Part of a small language model's weights: no biases in attention or MLP.
Each number is 128 + 32 x the weight over its row's rms, rounded and kept within 0 to 255. Layers, rows and columns count from 0. Numbers have three digits each. The size before them is the row's rms in percent of the matrix's.

# q: layer 10 attention query, 256x256, rms 0.0706, rows 192-211, columns 128-191
# k: layer 10 attention key, 256x256, rms 0.0708, rows 192-211, columns 128-191
q192 081:069077124077144150108105150110113121179161122174125137151131128108112122135092104079124113114129132138152146132134151137133102156141106119116124087096173088148100087082118152096113070143057079
k192 082:176172083139122139141152141134110125142161166087105107044101134130134013145137083132105104081144076174132116110153122131087147042140125093080148083124124111122133167133091076153130150109121163
q193 092:118084131123107137078156135106094189108115147093129095114195180103150148093114102096108100201119045073125181138118129084112127117128140151159148138118121157176131144134120148160102142130101168
k193 082:149123064119143090028158137121129124141168103076103125087149110139108143213148088162141146144103123156115182148036123153102118089161135075119199114118080096128147159117078036155091144088190117
q194 101:178165190120103094114139116113142106142133132119146173173160117031156104090108133117109154112038113075149117128100119132174130124130156145152100166076095114085152092093124162110107102170168123
k194 115:111122165076097133201094107153135119152121131163159157190048132114070106077117180204121119138155102164121083118160184116158159169128139102176115107143125162122098119123150186140188102159096166
q195 122:133120187135105136116106126152120135154146141146114179146103131056110083101076175134120151094082160121159146112125107090150128144127137108176129159118151091091119115099138167120161165156120102
k195 073:146151121111054123155086122120079111121077131182133173142126091226075134120121100132132107163137106152151085118142125149251109126102152087117129137098106135156136135120136182099141107190095090
q196 083:125103077152143121115127078107119130176184155119113127114173093154106112169119136135091112135163162146072133146138102124112140146077099160108158113092176112175100166112076065106119161081175109
k196 173:195130066145180125099136106078156096103139127091120075101164143115167123152150121163123116160136102145074123155112114193012117120156126159069187159107124138120152128161091088166150185119162130
q197 090:130102111091144037083121174141129189185091120082113037156154080141182145153053157125104152083121135084108085113086110060135118166092146105097098130112149119104083156175111144124123154086146111
k197 086:105139147143171114170147159129071153098151072102148081094140093100126126118181169136124175148165076147123104126102128125066124102153096102134167138178161140148114091163132135086074127132108101
q198 087:146110112119103160110134117124079162153146128151120090059139154067119101146075125156142162135119122109153170113141076100127111131106150102128129119103079116109089095136137122114096093143106183
k198 084:148120170100137148090091153189073118098085097086149147161141105173115193123094151054105148067145150128134132171118177101121117113124148071123132156156123188128085147210138156098108157123143148
q199 091:097073099177159165130172149095133138099128100155163129085144127107115091151098143084128125112136158162089141102131097138146090125154084153136121176130155098149124122087157089101167183101093138
k199 092:138103121113166175158170075076148143168172129150064147102126126160205057096140110094155163138140127112178117135126124134104150129121133130119128114073144109148136148079130114158123146137118095
q200 071:089162113112143194124161144142149088115153089175094177116091078138212102094141179172150125094197168134138082104134115137076139133152143142089152099130127152120091124106178148107116091175154121
k200 068:153159120187088147121158152144134148123063128173180120131189119166114121105100145146143110093122103137148187126157159169164110091035149188136115204118198131117177144100146191193123081119072153
q201 080:117152162101126072174148122115124138160121169161109131187142086061087119155104141093139103109084108133164143139106161091162090148132148108176115181046107121098168109111121157110178126128132109
k201 082:165083113088191167159152162111137090157132137146169133082109076185133104074132153145064144132109145167100122142121131117135139143061135175083176041148115064124133186102108137112163137165087150
q202 108:155139118122129115160085124160119074141132144153122146170107102129078096119157140160143188075099157143132066115138110134150114171156102101118124094112103114077108117134117112126104126171121101
k202 083:097141153084056091188119118140081126125123121104114168163101140106144066080124145083147127089081078102153161094144155148155145106143078134136072151132168190121117070092147164139143069153080139
q203 081:113099092145159141142125107093108133189146109111113107152187114186153112127124122170121133101103171165085093110128136149098174134133108090077125082115178144130105195112121075080135137099134134
k203 129:182119118166169135101119101091126144063130116085116076096146128111191176184147148117136134132133138142099168133130080152069117112117103156137152153148123108126156117137126052177136191101135123
q204 141:158148082179171149119172107092153149136124133121154094096108118168120105137177094158127148150177084144113095137118154181052113136156115095091138069158104131161147169143121081147145155127117120
k204 069:110144157088104086123102151158138124111149063131099074160123151100196174134151150124125124154173156123103160113124098112009078117187132165115167147160169107148119087180135102099118141105132131
q205 085:107127124154125156111140158145112145113097100141119121165139153112124119121183068141197205151066128155095119134117099148119131164119122085143101174140137113145132091133102086132091155108132075
k205 084:081153116100111098107128160163134183147149123087147165150181147147140120144149125115106141136109116148127180153127120135161129085112143090177146170153107151158171105169142165078044107145086129
q206 084:156142125082193053099139135084082126132119103110123142123138090111102131144121138182139060135150114107147134159158125179144096155113085108131117126116148144116156179133097101138158199157102075
k206 084:139137099136130178113087153136111157116107072144141088109139131168187107115087102102081159087114146115110098162079167134118144092085087136115135157082098104142111144091142130124158131145141097
q207 094:128083167099119150144091111118121111110119195161117189131104123147111121164118108078153134136114164125119159157116165078124178143145169128118168182120162148110165142151170102104135139070131051
k207 088:117091107158115082173162125137195172117090094092154136122087123138174133087144102081064144183130149183102130090109139186110101151112136153119104125132105142165141152089096090110110164076137159
q208 087:149137158064125097106097171086105109156159102147083154098081120151120139112168108113131015139178106120144083151136176061127070090106110115081096117058122147090160132150091153090093123135162106
k208 085:076064145154143124098136146097105133129118091158144140108157089123060130197139092102149135121058152149162150106077146094140089142098176151152143147128164118123142130133134111130108132136145130
q209 084:113161098153123124184163185106084110131097178067128163104132160139115127133148080178122114181131127146147146139139157157162138125117115105138071157115119112086091093111113152098121145111168084
k209 080:100130162105152086161122196130074116118096163092105147140151123073067179132146124134130090121112128114146183120175095165168153137132120110118111167185129177113091134125128136116102119141166113
q210 089:155132088135156179106099131123108177089040121135160129114057154176096118183110122158180106096169082122116138118104140159117124085134122148069107127172135128167119107154143115141082116064084159
k210 086:066140177213159078089128181132117177073122069139088170166095098124191125117116185112159145076132078124105158170149139176062099123148084109131143156071125063113182166120141136109122089140112060
q211 085:123048137139105099116115073140125144162148227193174153158200152134105135195132076148092066148147168112124175154094119085144126182153112204108138118113156089133186111071142085135124110080115106
k211 081:149119149156144189121096098146151101080122109154128119108132173146135066048093103071130150126087115157144163129065127115072149131126191148148133211168201158128100120149193131139109188123122149